{"d_model": 128, "bias": "qkv", "init": "uniform", "train_tokens": 200000000}
Each number is 128 + 32 x the weight over its row's rms, rounded and kept within 0 to 255. Layers, rows and columns count from 0. Numbers have three digits each. The size before them is the row's rms in percent of the matrix's.

# layer 2 attention output (transposed), 128x128, rms 0.116, rows 88-127, columns 96-127
118:074069133165137175140099117071117140154104088214122125088116092117159144169113119074160120111132
103:104105154168127199119127119156089129119048091120118093136169051104141178147168128104119127137136
115:164083148106120074130120108157144148095154123132111158144120165138135142189113117095162067107117
109:024142052108088115133129192143137139132160098062127148098156128148112116164071096167131130138173
103:121169115182049144149118148070124171107127102119131142135121131137145171094177125107095134117116
125:082161079071166162119126156164099092160127141104019136093128139111149115113115136144124109130102
123:134101100130111153148155069125106116134096096143129194192044097132112194151121129116106097140189
104:114155053151134143154056110123120139141123140115093063119122131106147046130163166165122110138124
116:117114140143128116093134111110130149255171165117110136165137077119123111139104137087087105160200
109:131143139114078110152127088123083122086132127070139120170132062129143147124142097109068118097138
107:081140094111100133130093127086134132216155121113120126129113159114136139083135117138125131098169
128:111119111126142143139118143167097120124128088137142156124075139112135089200145067133139104130145
106:156177135111154142112116142177091118171184151076122162163106131162122142162108049178098145092147
117:085132080071130108134141183121122085112105177109144122116143098156125041122171148120105155152117
128:109147213088134170120123165125139056120142111117120154128138172131153119104150122070207134095083
114:179092093091084131157139050135144113065156137120137130129132179112212093115177107122192147131129
133:094116128144109107077100158093116108119136193111095074142201090199057138123145152178067184181122
123:143124137134133120108160164064124132073119111167142149140114087151085098122102151150219076122115
118:118107115086116077126068121114074161150207124192140103122125147094130137185164136112137100115115
110:110127085093124168136061052175134156075109117123083154146170157153106133168120114105136164182149
120:090181086102130198165137092128129129158155069101114091100154126139143183159187156125137134145092
113:108076127039110135096093193127100114084152107131116130155077141127147140091194188159191217121129
125:103122191094151155126153191134132104133126087141079139090130090137078168170138099126142093153125
118:121140076157101141062121133118079063181143140078130121123122112118192128104184120185100110132122
105:108133106093172111162163132098164094205138165136116113088159064139156120096083143124056088140172
104:113093140127152177115097106097167142157109100102163137064174153136135124105110177149104090142105
135:144089092125125171099080177128132101116113145178116190162163160126105134107149141120174109120182
121:183165104182187142124138152153129155104151149136176148101091161104132137106123131118098106128127
119:112118154132089110095164146104113100167179146135099129173106075103154081139163159100124105112118
130:190171123191144123134094098162136076145166106119140128117150137099068153156078127110163073096127
121:111142089082131138162154116152191149134207167142133116125107165136162125147135128110075102119112
120:097140154149122168125124116105135095062100062128106150142115159146161182124173176107142156087132
118:096082175118125131126104175153183164158115085174134180105122154156137058151143112141178125159120
109:156147123115113135136144069118113130128148103163127214164137188170131217118127120074121146165157
113:149076149102100082085137117142098141128078105130098109122125113194078092135158115171099123156177
103:059139125080082077068120125110129118127187171160119126181123142107143092123160133069125116124140
114:171173085118139160159116170097182127202177135155136157123140107122119120126100133128108130177143
112:098148119161095172137131116104129144176134159142140112113151168148157136055112149171062161117135
123:127208117046143134135085122154117178103160151079146109082104215135100108145147113134156187134143
111:146134119108171103178106178128088187154080061134123137090073132080122122154149152198121118124077
# layer 2 attention value, 128x128, rms 0.0826, rows 89-127, columns 96-127
108:109085165085161116146081127151176132086177143128118179156139157162160112098204151063173142085095
118:144122093137069180122117173125049131066149121197085164101159177100099149145082102148153146112138
110:119070112139119138158118149109176167128158108077189051132145073122077143130118095182098136100137
100:089138121193141095152124101142167146136140114128112177113102142142147123132147123130147099101140
127:183117142083099150148143037133154117156132144105101105127151086115143130172127122166165136096152
126:101145113124139163123083140144084067125154112189053125134131152108179122135206164126098165137160
106:118111085166104115125177072117111191119087148191073084138149149122134128161138133082194087163136
118:158107134138173188122100156118208134112132152113176122152160141097132076087148122072096133118171
111:093066124190070117147105137151146078124134150119159178154167139119114113082158131154137173148087
107:160093059192074108110158116134160072164155144109139172131133111135155106102133092132090121088147
128:094104139065149098108111151169106094091065174127126130088112137123189094189104063153107180148114
107:148120134110119124100108100129118123144097159085094085151163085150078108144122115171106190104195
121:114108146126048104164149091146151158112089134109120096143112093139110171153090136151139139160156
130:065171146124106148113144158117121105106146154125088156097106101143113096138145124137066101090162
117:100118087123125067127122124116053038137132161102102110130137150146102166089125133175190092120166
131:129130177156083116095125105131154154138105114156121083111163164104102132108174126133175128167087
127:142140150149173098118110131118131170122134114149129163161127076076117154171158137170202189113125
118:159132090177138180086138079149118152132151114155154159114115192102169157150072066153177095127096
111:076196106153077114147088132126124111151088126135086108108132177137131163103157115132129109133099
122:118151094156086172165105135089165129148145135094161075091109108159084090186103149171193126132154
116:117060130123128090121122074133108084129128149097129143119142090170132139124111098181185095122126
133:098093128133118151143121124146196102108133147126124127140108147165112162148154152126119140119035
114:147104156165130074118169142075131143146160152151145109155114127051182144196175169153170087134106
108:143113097176157144165163109109160132120107139128116057166171160100166101160180160089041183128121
106:161113153160185106151132137142126164141121117087153174116144122125144069148108197079168140129121
138:126104122155088205125127120131124181122158160124077103115122144134093175113197078105108160103192
123:195156139101158181104183178137101159081097126164071152095148143109112124150148131162170148152175
112:146154105156168141100121086043145120119196183115144141182126062059106111145109189134129085136199
135:130078145157107200128142098131113156113119145115113134142079119135140129154141116087129118161176
124:131215074161139151090123154121120097082127101170100130126126166141166087121112083171160166061145
119:100075154116120106126116099113111031144090081148118162094132097142105172127092146153161145130160
117:087143101129166055129127071083076154119127182103110117104082095155146125187145121115128149081077
111:077188118174137202125109180125128080130166109106104128128099189127147157064188078078091134081148
113:124107153124116084124085110085150130154106149172132159116091132105130130144115064164134152211100
104:155179122178151159124144155108142123097156159148133116105168100119114108124080113166126020120184
119:137171178126198171147107165123144165128144140126163109133131160140140135150129112090157205075115
109:157108146181121098064115073149192077199157073131092108139140116100134087140158122104151130120107
125:103172162084171147132166092137132111118095167159124073123079119162087129108122113126093059181102
109:144110160102168129158192076136045171162102166157083128102104094077201153199150082182166136106086
# layer 2 MLP gate, 320x128, rms 0.109, rows 0-110, columns 96-127
115:149108169065181141154091160090168113162103165153175101120131160105190121132179108126180145165049
110:150138172170112119095174102101093127107116103134163136126058051142074155169115101132131075144158
112:097136157109073131053098094061173082074117137108110129117129146155166081119082132179063113086117
101:112104127102150146099155104117129081141110130119136131105123155153147055192139098112130096142142
093:136141149137131110130135155169116117114070095127071135054138134082094134115133101086138090143058
101:127189112187163137143129178104125141160164162111105099143124101148110087133142163138153069160102
110:106156123081121117174156062097132137135195151123064207123125088117138030153132164119153111144117
095:087133108103156196125049160134107143179161166135137118111138143130169127117104081164174193105142
092:065150102170094145059104138113141092116156152083129088145141068105159155135175171123097116130091
100:130131183077116129088171143104128143109128187144076142137096043110129106124181157039174062164146
112:095175105113124152116160167086150125098138120124103103089093140075158142050187135091118103084105
101:114125094210132132117145089137061151165079159168114162157091139208117144114107058096135109096128
110:143157161068100183085077120086143132155126099169124151078144166086112090079170215120114152127066
101:165082137145136068105196119118115131163126119135077137132054108120109102128080114055128128146153
096:080094138118096091067105114132134104141189110115122116146133098169142064049137118125086149105123
102:143177106151113135142140109144156076106157142070105143192065101154104047103119125134085169066138
111:104137186182117123079126212155103157166093160107121099093087111119081167119075152192169070150093
100:167154085075130182130125166131141158112146113098192173169113140165119091173110123128134167135215
099:091107140161143109075132158104139172161153171147141145125112135096159116089104120096100152147135
104:157095130136184122110111161135116090122116113102081100119108175130103106135147125201122130142143
095:053124135125111178094141106150132118221135154074130102119127107133166106159102131130107114148112
105:119187110082142124114106106129146157123164161117135121116180173104110136069154149159115146099101
106:089138167056160135139124124151151140112144123175168162113096193142152165094116134119172163102167
102:112080067084128111075115116169086151101123129123148146170104078155066134146103073155163166138073
093:140165137093124121111130160175128156114149090163138127117203087156126099097195142134112120117128
101:057193122132125030081130136114108107172077125147094078134061108144165085098141155125072133123102
098:124129126090173199151119093188082144173180136101096106140193085186134134101159172139148096171132
101:100087140175115120122154083106114153138100094143174112120139108129072114145058067115135146140189
089:128089129112164150132166059105124109082106156128175097152139102128094134104158168131179140116106
094:077086145143168116071146147098139140079075135097113124199058135109090126169108155187111047076155
118:142133139144069114114178129105097076232138176067114108131081089121151072087110147136120165115140
107:108131090221217144153182120097093125122122116135127128141053118141177188133072109112185106123105
094:158089069084154135145183105165059155119154156114082133137078157145159147160118100127133149119161
096:105171133055108173115117098171112107161114186152100062085083132098149096115077151130082102124153
104:121109158108215163080097069132152122124118159192167125127118143149144075129133135182143114118126
103:151177118101120160138179091050134126135115187105168128132063194117176100149116149071173186177093
098:160117074117115122104154143162106103142178162155121144126106164157063148129200135056150162119168
092:098075126141125121161136148087104129111133091113093124111110199129081146099087126132147158116090
091:164179142081072141188102172116134135140075153172137092150151122105140132116110150157176124136136
109:102074105134175129117108117138160140222209159094109064143120082140129074158090110116050123152114
109:167148134118162207109119155099140124133139120101157098090111134108158081119141129118196172147164
087:098119130124093138146157149160139136140133118121136142075067162141106192097214102128105084155160
092:161098138134099131134144133153137087076139093122125125158138128134077112146090116148162070180131
111:126200150126195157153194070130138146137189180121135105110094102173090059090103123133069079102152
094:139094143108152164148108133129133161114106141082102126135108087101089035119143100149103092094146
093:112090104061130168154145043160128168126105101153138176074137156117143126139164138175123137126103
109:155144120106138170116154134127097141113124155121104117121124077100112138143110174143095125145145
098:133122140159172099147088112125136124151118053046120157135149079164083123160188125133134083179080
098:151079148146184172165163076134129207125118120124188077110131142153125114162136149124136112133144
103:098074091141151099131215133122163097146116151130139133058138131135102132128084143122112125144078
111:160066160143162091136142100141151151144099172118146117136108046116102152103091103102134117178092
104:170165131156116123111121130102147066130127110148125152110097110090094162115100146118121094102061
099:077144094135152096096137143140131129157172092150117143138129126176139145140152109053109160115166
092:196136049100113193137142163146150135109146090089171077109132149139187154141090156198152161133098
112:078054167092117099093159106114135125101171111110109178214133137178134076098114134134134141136139
115:108159175150113123108122159131098141139151175121183143097093138134131099157120096118183144099074
104:095099172091184163103081137111151075122144172123164080087133125140183136135147133113068167147145
109:130154146120126126125155106146111135182100132182161105129072103147123125059059180077138116141041
097:139098164171089142128140096159137118141071136158138155114021096175117142092133081128133159111091
107:168106112168123095135136130164118126090073082107188167111134153139112169164108148145112141188106
094:080070160111120143100140130158152121117116089159126111108139204163150143147165119131160144123087
089:134079123109132099082148136157133132123155112130133168103114141138142131083131178058089111117105
108:088094121105082134094100106122117127181124111114108131113114144116138125063125079129121156155197
099:159103076099170072136128115155070112155084126105069155194120174149177159152064155112146084155156
107:112169129125128115172159128119159109163164148085095123094153120157158074121123156137125101155180
093:106168088157101169099179154107128158104152172138141146185133152155152136168119124150113153134155
093:160094099144132114127131135103136127121059056128156110156097113077118122172132145103125092149132
091:176173095102171173180146140138096124127093168106136111127153065091091121180096131146128075157090
108:149118086144107169063134142139171125159159142178059185140129144146118174056181122118147104096155
094:152188196134122120144141082120096135096179086211057161118158143157120105152128175057118112122129
086:132169144108145170104154154132180121130114098156049091119078128122116143115165137085073109082181
118:109128109156091106111126150060141108170145118113123077109084140123112118097156163099088127098155
100:092105068159137155112168170197087126109115137103144168125116157144133122096102130105139171169142
105:117120150056083160137127182132144191079183144148109123150156162114103099071144153143125151136149
092:089111186066113160094089082140177097108152193097163122096103146114118101133099112111141167091133
097:092120169087160221125105156121159167117110147097099103085053130122184145093135116150103086111187
102:058072114150110132101117152139137111161130139131091068183126063080111081156115178088089185098137
083:123177123156147132148090103121120122154131140137165068107063181142182079106099093116179115130123
089:159158088146191159096124140134045144108108124101165144126103114111078101153085134121099103140130
095:042138126131120141156164095092129101139103089122159097134130095153139100085075188234068136111107
099:128177186078054217149160082111117175188124145152126114137116094162116144135155138122148154168108
108:163108137214140106087148092142149098114103120153140080096085068118113144137130092075129112118128
118:141125208151123112104164134083110117113180110145097146128134081139145094108114147135149074081124
106:224129075101175093128157162132089158094108147118111098121143104167102177123126131086159089136174
098:099105156131068144129101123179182091102125144108100084102087096142091076134124159177119104146101
113:105123190105139154186163093151128139199174136095040110082076162113164084127120125158134073182085
091:118161150164124131037127179161199126107134149161099119170112124200159092107163147138146128126098
099:056134148129065138095128127140087100118120150148069130112180120138117152136100148144135104113117
110:157155160103103142093120100064117082223115145104082115146095085161103146112129139096093195117123
103:114054177131183125090134050121137139169140154165111105102119145166049158133089159102160109135147
089:134146075194096122167165110120113104111144207145125114162115113084085125079079141167092115139133
100:134154107106136137141120145175100062107074171144126159094122184138141131173188074124161113167065
094:083150118151138074172116125169140122132155169113087065119122093142160091147105138176101120129134
124:113148112137135127119125161163102124133113158177128160096064125133080155182111086153095076094073
118:135167109134106193151114084132120134170150159172141120163102140116144137083219166104134096113111
106:134144147119091122156184110135137081112113118077102077140147163089116112110083140135185113079175
104:161119082193138079138138155196082109138178077069151110102122192187090166160113122133174145137102
100:120153148148146103177139098149079136125126134130116091121142058158167124076148099101126092142113
091:133113129125139086128132133147085120160136171127168116115106180120095135129140091142175139135091
098:154150134081113220121166110111125128141106157154138141149119143141055141133127127118111128149131
100:156149194055129156160136117140080131111167082131134138125139121137090096169134071147195122198074
098:136061138228139116140118149165170173137123111132121146140129120161130101144075184146141117150125
095:130180118101125169149175088106151121183115099109082085178095111101167103154112128084125106148155
097:063097143121107089133154158154154044131127149169085130123065042133139106155083101133142108094114
101:093092123075120130087174162092187119116137153152169113113049157100116103136125093072128152170143
104:115118122090155151116085145125140154134172085115124118109078135179120092119141104130150163179088
109:140087123170218166126149143153068115146078117151147118119071138148181134156089084136107074151085
097:125160057134096109143101151149108190255127157097105114136096132136157167124091093089154157117106
094:185150127126121151184146154130181115134118122078125133127158141120169124105171144196121119108091
106:082105071124130109109154114104113124153114137103112107166125157161129124065126161132099128106165
106:137116077109123146126102186142077182098101103156135118146104148110123125153175115200144131109131
# layer 2 MLP up, 320x128, rms 0.104, rows 0-110, columns 96-127
108:103123206099079164120121174161097188129125106142148117148118090132076125114167137047118122130117
109:099112135111133120134157141140126087108116110151188132103139091109085095116086088133070136186129
112:119161163161108179100139166126155118107127084198151138129146198081190167103150168104153128086132
103:110113152108161089145153109145177141142136116140148074115139149126128146122114113089133165098116
098:069146127127128195147155133134163110068150120106106133154106167133124108075081102127164133136146
102:132104125105169142090164151137145085174140117156127157177132122110089138159095139117114182085150
111:157158049096162091231118079117145134119167095109081179112143111126159122173161168112139114132128
102:079117100149165169128106131124080140078061121123095138155070140113119133109126134196165073114087
097:071136175042120151111127163149166123090146057132121131117128174063200130137175131148077141116151
102:108161171061056126163110161182088185085114128111150046100133166115187139122144126112117180181092
107:095113179146112114090156097106138102148095125164106099125083049105144148135138128055128185158108
098:123150121081142130158173109142220084086106112138167130117140080122160059137133088141093153122111
109:168163141112098114133115136128098124117124106086184152076187200140113080047115158125159138141118
103:191105163119169154145117189115141113080116133156142132109081126157158050130127107208118167115125
099:124129101100135131144108117135135184146153140123154146126194152086142151122120155103144166121136
096:195130093124050116120096089134113129113167169103149187086170172117166134062139142136127161116162
108:117061108104106088095136128125168088127082142103172110104176145097116137140128126070181141121120
096:119138117155165091105174093073133103141131124113105146088132127167111162123105108155152168128142
100:066182159143167200102130122130044104103134149114116110115163151098137067131197085083115118110113
103:097102111149131068123121124170162096041100125095153116102156089176124103156100167173082142183119
101:169133154082118113102092140127182126136130098143143101140111147085119140087153179149108121142045
103:142136089085167137134133112183105104158103109039144096112105143127136207168074178147129174152150
109:125147129121160099139108104144137087093102159121093080097144049073144080139106133151193107113086
107:142063129145128184128117123148179188085058118115125185101141117137096101182162106108133122159184
100:183177173183117141117104138123156057165162147098131088221145135154090133087113129100107120087157
101:137116119146109142137141127118123141120136162115107102133102074155110107118149149115068092153168
098:102124122210169143074119108074074121144151172083196088103142104112099134098149123109104178145163
099:115195097133075198127187136092164058143122151116145143203071139099090134091091116113118184154145
093:103126090173145121104095126178134108150130128198153137123133110148191187129122103164128138151152
102:104150151118133122110161152148135150084113127129148121123104210122115104167144138128162124122111
111:115079117096141143111129149112145125155083113146058138159065125107103202147131160124109098124080
103:110100104135149142146087074143144079170208116179117116103144181136131116110074171109135122119130
096:212127093176121083174177155127121151135177127156109084118145100103126137062149109160147085123102
093:109202152148106115172153117139158122163148143110068111092136169059173164173155145128065193150144
105:121103155115098116154102131129160123134160124134133120175170123147136137085146130064149116157166
099:107115170090127097095189116171079131098186122110121108140202130119132153113109136166128082150133
101:126172125097099098116102084153146135164167124082116121104130143132098145115145120180088113051104
097:094126172183103149097102049150179128087182206092126175104103136107154169161154128087081126135122
098:147096098144123099114158100125140063158149133166139135085141160073115149126133077161136076209123
106:108114126149138068157080175180150154157182098065133096159175133146111102124083103153074097211113
107:092147055111085163067151154100186096185149150103121113154155133091114143094098153121084127114170
090:138114142212184120154118118122059056095134151091119153108140085128101125127129099113149108136056
095:147061142135137128105150106069101065116165162177117121154118124151129083097107079111137104156140
107:118106096062158119115110218154097114143178150178047153131157142119106166125157209125172091144122
095:094139142118167101151154154173117133141177175115121151148092070128171113151131176130168069104100
097:155148100130097138089142158106124113147098159160101186174081142169185112043100107137113146173183
109:161162090154081185118118132132117152110098090074121159107170160145139226114126151156075145145170
100:092165166097150179109100161183154093108133183141083159113125085066127099191130150091121119113122
091:198121164171145106085130171117141147158171128158150093094068111126083137129136117144154155114150
103:125152057165097166119124169089102089154140130138121162182133101165151087031097174177095147115104
108:119157155069092149128143151083104120137108052093077111175172088114149135076126169168135078114097
097:135149134183059101136107120110133133177157171139117097183102154153159151073111107082103117164132
102:097153126114133163090057199148137192127172074129168123106170220149077129137200189159144192157200
097:130069155156140160140168125167157134108146116161139161149150107153137109146071129110088123173138
108:175119195075089124152150114096096132133136094132126087056171096129138064127127144170140136114156
103:092125089126132112096201128162093112219131177114155159113117144150158164150133168130090174121149
105:147076118165171113140144155134107148129140090152140164095149109104109155110073163135138119125139
107:068136124121179137106113115143141109114166084108131095141130098137196099136219117110129148131098
094:125113147099139177113098170106086138176115085114167108129154073118140138060146119148099161173081
104:129181122098139152100083099121114201124159078082165146057140154194113193102194096167089131133105
100:091190148093113223116115131148133142140135141133115148094090089140135179142175152096117190145162
088:117125093168113128140156126109170095149152148178112114169148093099101120099133178119175096131144
102:123145112121172090138154061069087206149097146147156122088141162141159163127104104092139067140170
100:132164144091103164077115144136103137149145092076127155153085157145085109130145135141113059126132
108:175117164066076113176135112113105162080061108110081145154156134114138095119147149092166137170162
098:131136152161137117087137102117095026127122149092143124118129188099167114102069117167121102143142
092:147134120150063152130111125132153128153137126120119172165156178134086112095204088142142043140111
093:067075160109103127103130107169162147107133143148141143089091161162141160126156125164130157078158
103:110176095144060141128059123163187171160166088064117158172099181150144154118117163120144144084167
091:165119115112101031095122133122153127181095128148176076138082089148121128144122169128115092122138
090:134093099165118102093164079124164134184158146151131116155117096157080136133127141095158159117084
113:092108147112120176157160091117100137120085115158150147106115110100114125153149101117144129101087
103:130171100140163141117169207165088086187161108059125148086114124114089175027141130138082122134165
104:176174128137184078140109168152159112100175171113111173073165139156101132113117126118180094112137
095:127180147167102117084079115127158148128090073103148187167160145131098122102147147164084118169119
099:127134188145137121129150124104096149052110145092176073115126146142090117172075090173095160137177
101:135141127147125117133131124166094171089090143118127105148137182130142089144079107094105135183075
090:120112152095176150148189157163151195158114097128150127166119134099054076144120155146128045133103
089:127131081130174170154159078153102117150124114165049107153106111129135104122130107112083138114159
097:116179109175170138056114122119113104117133148143196159165105080100094142134100142101107149157095
102:140168150121108167093167142107177140138147112100114169160148132114134131105127133141128095166093
111:110119118108155087222179112106117123111157101105143133158139080149110119058142098201092116166170
115:126118162093152088147156116144083121090204107117148154135085139101133113197127095127173115219086
103:123157115081146125141081163197130193111103115138136110072138150057130165183069154113123134093119
098:130119146112136119128121088164139162090147105124196152158119100131028083135109106139145110157160
117:114120164110132115146134185067077098212095102141095120172115106133090175127139147111136100142135
093:126164134149125085118124115125183123042113112109165177118121160106150145126176150087158156158162
100:185127113115094123117166102111150090138112082102159166125074138086150081143171053100128123122149
100:157116148162089147107150114102071105122173142134103142222105099082152140131148152125117163143140
103:109149138112102162156105147115109090115117099131180067165122120152048140100119105176122129083131
091:077115139139105103093156115065155150132191135162165168164079092143085115101089152164133104119124
105:167181149132182100135174137124137135160133160169076146083096115154037147112126139113120110135133
097:177105113178138152094098129110139074152141057078142123118136142139125123140127106136062085103113
110:108115099112125148123098187141116119135156146143159165100107138124072118116069125094120118117137
111:158145095119084159167155094150108125108131172136132107115145177143186183146179174097092170146137
103:158173012140133170125115116124111127129150122155132151114135170134177180170109128132169127106172
103:117130109098106169174101126134151100160122109144083088125095085158139091109168098148086113151125
102:102172132188170174109128139125152148113148149143123160089064166142162152091118129115137110134123
096:134125109135166129107142139114169141148121156125124172135068117156136136134087165081094107096181
096:105099087105148149117116082192149069087173178136107143146150175153126116177114110145105142098161
097:124126184113144108100186130105123137165160189142044131143214042123123162109099112150119125186147
097:167129097154077138129146152068127124108122058150090146114093166174137153111134182142156112129183
094:093091052085072133192158114112103175116120106107124124119127140082223186152122142131188088111159
094:156105141060159164126127104129163103093134086152146127177097146130116154080142113152125144177108
099:109106150155173118180188145145092121115119109150128163074165111138111095144113094136138191174121
105:155081094128158089158149129139121149167155178131151117125104126162114105138045095121129102192146
106:185140121103168098118141130144131148110105137146139119154072100133169115122123124181171086159119
095:110144105147060139056102142168169141165180147072120122103143136111098072087167138122134097088084
098:130093170077112127128080186076142127151112073130128162154115156118095163152138122112120142156116
102:153155096055105136106114110106179098128145103153117132111079169027085094161160057089153155174101
103:133146096089115206144140106134142072147134200160074168114151099132182180101106150081076159119137
# layer 2 MLP down (transposed), 320x128, rms 0.099, rows 0-109, columns 96-127
109:113062070168158072113130152121114103116098104128168152082122097092118198160098102162139182098121
109:099158148129108127062075153119108093124152133159142118063075123125098108130137075151099132130084
112:153109159113063158096145151137118144083093126160143121163165156071138086084155182137149113149121
101:119116124178144185192091182210140161112122126160144197153120114109148131031155149075113125148144
097:175124169094193194171116143095121149168163146085145118132139122137099136175119144104103092125124
100:054099131247124109090115187086142099201117139159128098147095105116121177184141112098137062140108
102:140166073174141135241131112148122088147154097120113208136138096141105197155171126145162123104102
103:238135119148144127113168124120101155154177188139155121180179117107142101166113124113104163130140
095:122125163137182104140205120122126147075180143097116146149137099121116151111123147164123107107176
099:129142095130121077157115109145141087115119035118169127155128139111128131118171121185136169125071
110:127155140086134146152112129209121128127144151150070090065094148147118192114118168161116133158136
097:125121121180125123104118116094182160172100144143137062167088183087155107132113187125126113131075
107:136093148130107147130133204158152101197102084182109150176086053161137174103126085103124131123096
102:204114138136114113177132177101174127136144131142156103109154119109086118119078150168130138133145
097:096146059139184105102118035139125127145112131142117125146177135130157168109164126099147151151130
100:138100124151082108130140113069083208121134035103142174108139121153117125150183136084182145124089
105:109146103096091147147109109193074134165162129135123164059090138124197100166118188112162151051091
097:117145132197186079116171077144103134134143118122086139137139147148142164153063162176098103150099
099:147138134131125104122105162138174145177165246082119159094145096078102207116140151149160143166115
105:106156172145110161167142129107103138136159143130144120137089112106135101145125089072101101144154
102:146130133167104087147148118086153100141152136094104177186120165115186186150127111108108151089186
103:098123120189042169123132131150136149122153089184135148187145063158097141107149118065108107133138
110:103123142127064143088184142129084155177101175104113148125139137130105129125117189071161127105126
102:090163131138138109057175093035159102154131130071158184161125094091126122131151167103090123145153
100:112119104137156129129080123242119130146109024136149179139170153166103138094129095148129179140112
100:088117170157154114068123074136151158129076140105102100095132111141173194154083191156135099149073
101:097115135108094132058153140177121087119145089089106118181129127201119102133144156098103154172086
100:105115094170132081128190111112076157103160058189115145091135135139110130133130162107193094084127
093:098126086082089105114148192096121148138070147091107142064135100152094084164107116111138170133134
102:146126065091091126150145178199128157120147126154121142082128158138153165086175097179131174179162
112:170112103138186154147129111205135100113110120079187146108132126229191130145099158162080114091153
104:071137196134153132162166083119097119082170109084128112132134121146107091090120105069080122150214
095:209096102108096096205118090058103133100077136058148171166096108186152186075170134130114109084118
095:121094175157175111148177120032077130080145104155122129165174131170102119153133097141160171148106
106:097139120223153116149113135114174143114102181174131147115110118158117053128152168145101169110143
104:162161195163106142069150148113085148126165116131096138168074115201151196139067131098140123128206
105:145135169049143123190124128139129152090106105083150118169093143119099094135090152123111108121103
097:084081129078134133108147100074118149103119175105097117153084178155090103133157140082107125145110
094:106131128146103122068142140109148123127130162140126159157122094140132130161174078179115144055104
107:177122076102161156113151161124096120073146108134063154140131103093140189122148107140201191131125
108:207158192174123151175112102059136160130173144097150102159119156146081029122138168133090101133183
091:100188157148141103117184126067097080106154116140061125156062117133149134017099163137159130111172
097:146110134153066146087095142212134113120154151183123086123169095165142082147112113165190122115109
107:140118168074119101104060151081186086128129099079074075182138145150154174092143139146124112145119
096:166126151126174165132107120148088146104115166113126131194113140081101126112115099066105128069113
097:138122123165148132088101131158136138137094101133083137059155142152122148206168104139109125148089
111:151146100148089141147121145155093154104092092132107130133181171116144162102166117165119152131217
095:140135092115062124121123123141187099089118115108118152166130104135120214109143122155172058119145
095:069107125136152144168139117144138143126069189107100130119086107193169101141133156096119111153112
104:123145111169183097182140136083155156183108089194205155068160135110144182154105125115146201070111
106:081140078098138148172180124162160135106136151114118111157160137111170112150084152104128153144152
099:140113102207111095119075138202149110139135190144158086116135114117176117127105069133211102116142
100:195168120095117119089134105176169097101110092135147116129128108156128133138105155105088147224139
094:152241129111109138110086128062100132156075133095133108140131123146112118113137141137113071134158
109:124133118132142158185110128133165138108133167130142084101113103143107110160098096153115158141102
105:192110194097142133103096123100151123095085060130183135182101111101154097133164110077147098116172
106:102128096137101140157101132204124175106081166074096154090120130113136196129172048181117076109119
106:102084121096081134052126139117190151177099189141127103116139119122122113108139128113137124084147
096:171166103109104091147115106114147094150130101115116132209125145141150120150112152076118140146167
099:097074139146172080184093123053103103130043121154154134130142113100092133165094151140155174109108
099:157167121145207102149155145070076127106098193085147152110091136089128076094156167104111126144071
089:177094118124113216119159108107101147175114124169159161141141138112154165163141149144101135170124
103:132186116126136122154090167148124119155173053129153107128138115099154028101113158115113163091090
102:127130123108137093124146085175069098164168120083108148149125116163172167134117135094095103114206
104:107143116084162168144151087150102148061136210166139146180161127172168135090158159127110107134140
099:117158134097078180121139087151121122125144160135122138143096148090122108092114134131126106152175
094:123107133181139100125120153063125140164096140149114125194142105101120171124183159113133154165167
092:068180123128115134140144109102126158091131154131122122210142113125076105154137141103142148126107
097:162115141100164100129085105204110141164179084050129154139178112157140136140129110141069092127191
094:138114151120083127155155131074133127100088098134138118083120114148074096110158121106101121095163
093:095149075122178114094158123165112118179151150141159152076100101087111129150095136077124098116126
109:155158109142087157181126115178094098161132112157156139211130117116150113111129109124109150128166
103:152094114070107113157137102141105112062131040196113147148117150125190121147118092151150127114103
102:128118136133119083131176109121150132198134158114122144163116088122124089109113206066126100151173
095:106119106105110119167170067095095096072153150135167158159095119154134167103131123122167136092153
099:122130115121148100130144155095133091192145086213049121176108133100121063155134116148127138153049
101:108112125126085023079132125084145149140084175142113078143161102117125122144098083121075119139075
092:140123171146078137084134108113151083127160113183114107067146103182136153093130135117145145116197
093:173135092144152133059177099131164090166133147167157124126147126156092118145185161090149078138072
097:075119128114107148201113121083188090120128147117077126109136112137092145098172157195031115122133
099:120131119076118138129118134206158073130119212106126130118102111128146156069141138136167188132111
113:151168139146132134159147093031174142133142109186154116133100130116166096068163154090054120131167
108:079100075116140108140193089161092146128170151123088137134050091125146128175121106121171120124081
105:104094184105132130150091128065170112136134132104120157172143180077139062068123148156087141138128
098:133118084115179131193170153159161115129088130135119118122089139131165162133071145180175164129118
116:182122150078118134046113075070134149066131142114092092111138156170086121126112098155148097137143
095:152157147129119138157069080156165192051114141138171126093116168112105108118183136136098174135176
100:137172142145087117171131159127151180189135228141126116141085091086179100077094136117136108134125
098:156131049171139151108085129145100086074107125125120144130129169184122124113111077166147159074111
105:136164147133146121144144126072206135075155043168162123098112161149161167165089217139154141101137
093:109101047162122088166107120170124118090113051163192155201115132155135110170119139212141157110158
104:146135085119123125222106145234129151071105185121063130119095175121134092198144099140087158099094
096:073147138117131116182147127063144117125122157125136169085125159082137160171101142138100139132107
111:156142073160119128165146125193133120132147214128099151172139103161112110153155137166153177129107
109:133122119169161138139150137092086170100140029085066146126160125118129134203147057144127155140106
102:160114130160131129083119138097148124090101096134160154044225067080169146134135152156156170129094
100:164143080100141169086105129208109124123141178132130100138088142119113129174137143176167196156094
105:125153087123095127071159171056154128130175156208133157117114112072143136160157085153132116186129
095:130129152117111069087135149148087086136087170065152132121129160163071143135149114149155106108133
094:138123109094105116122081090188142084143149111140118093118050113140108167091122114138130072114146
097:120158174139112171182073104196129135072144093072159089193140102123168107113148140132173146142112
103:190134168139146118123174131106128172137129038148117202183130144163099117135119207129090150133131
094:101057046073121152194136130113145120067153116093135118078163120073158184123168123152201071108123
099:111160086119154125152151135081122147090185077072115109099127107116117105175094140142088094125161
100:172174169145177196092161115094064078124095090124075119035175125130103113143149113131093193120173
102:145093148107174153140094160127153113157127094053096121150152158149161094144124088132139150129116
106:115089103137051113155122164231149130131184211114138142134111097107144147091189176118113109116098
099:137169161103117106150127144206157110176104130109156128128117118111131207154110129100113159121055
096:116106125182121123114090115173150153164074155193120063118091151120152119151118149128137124197124
103:102157089092165107190073149169135073105080205101128109141068143055178182062160181114147173133132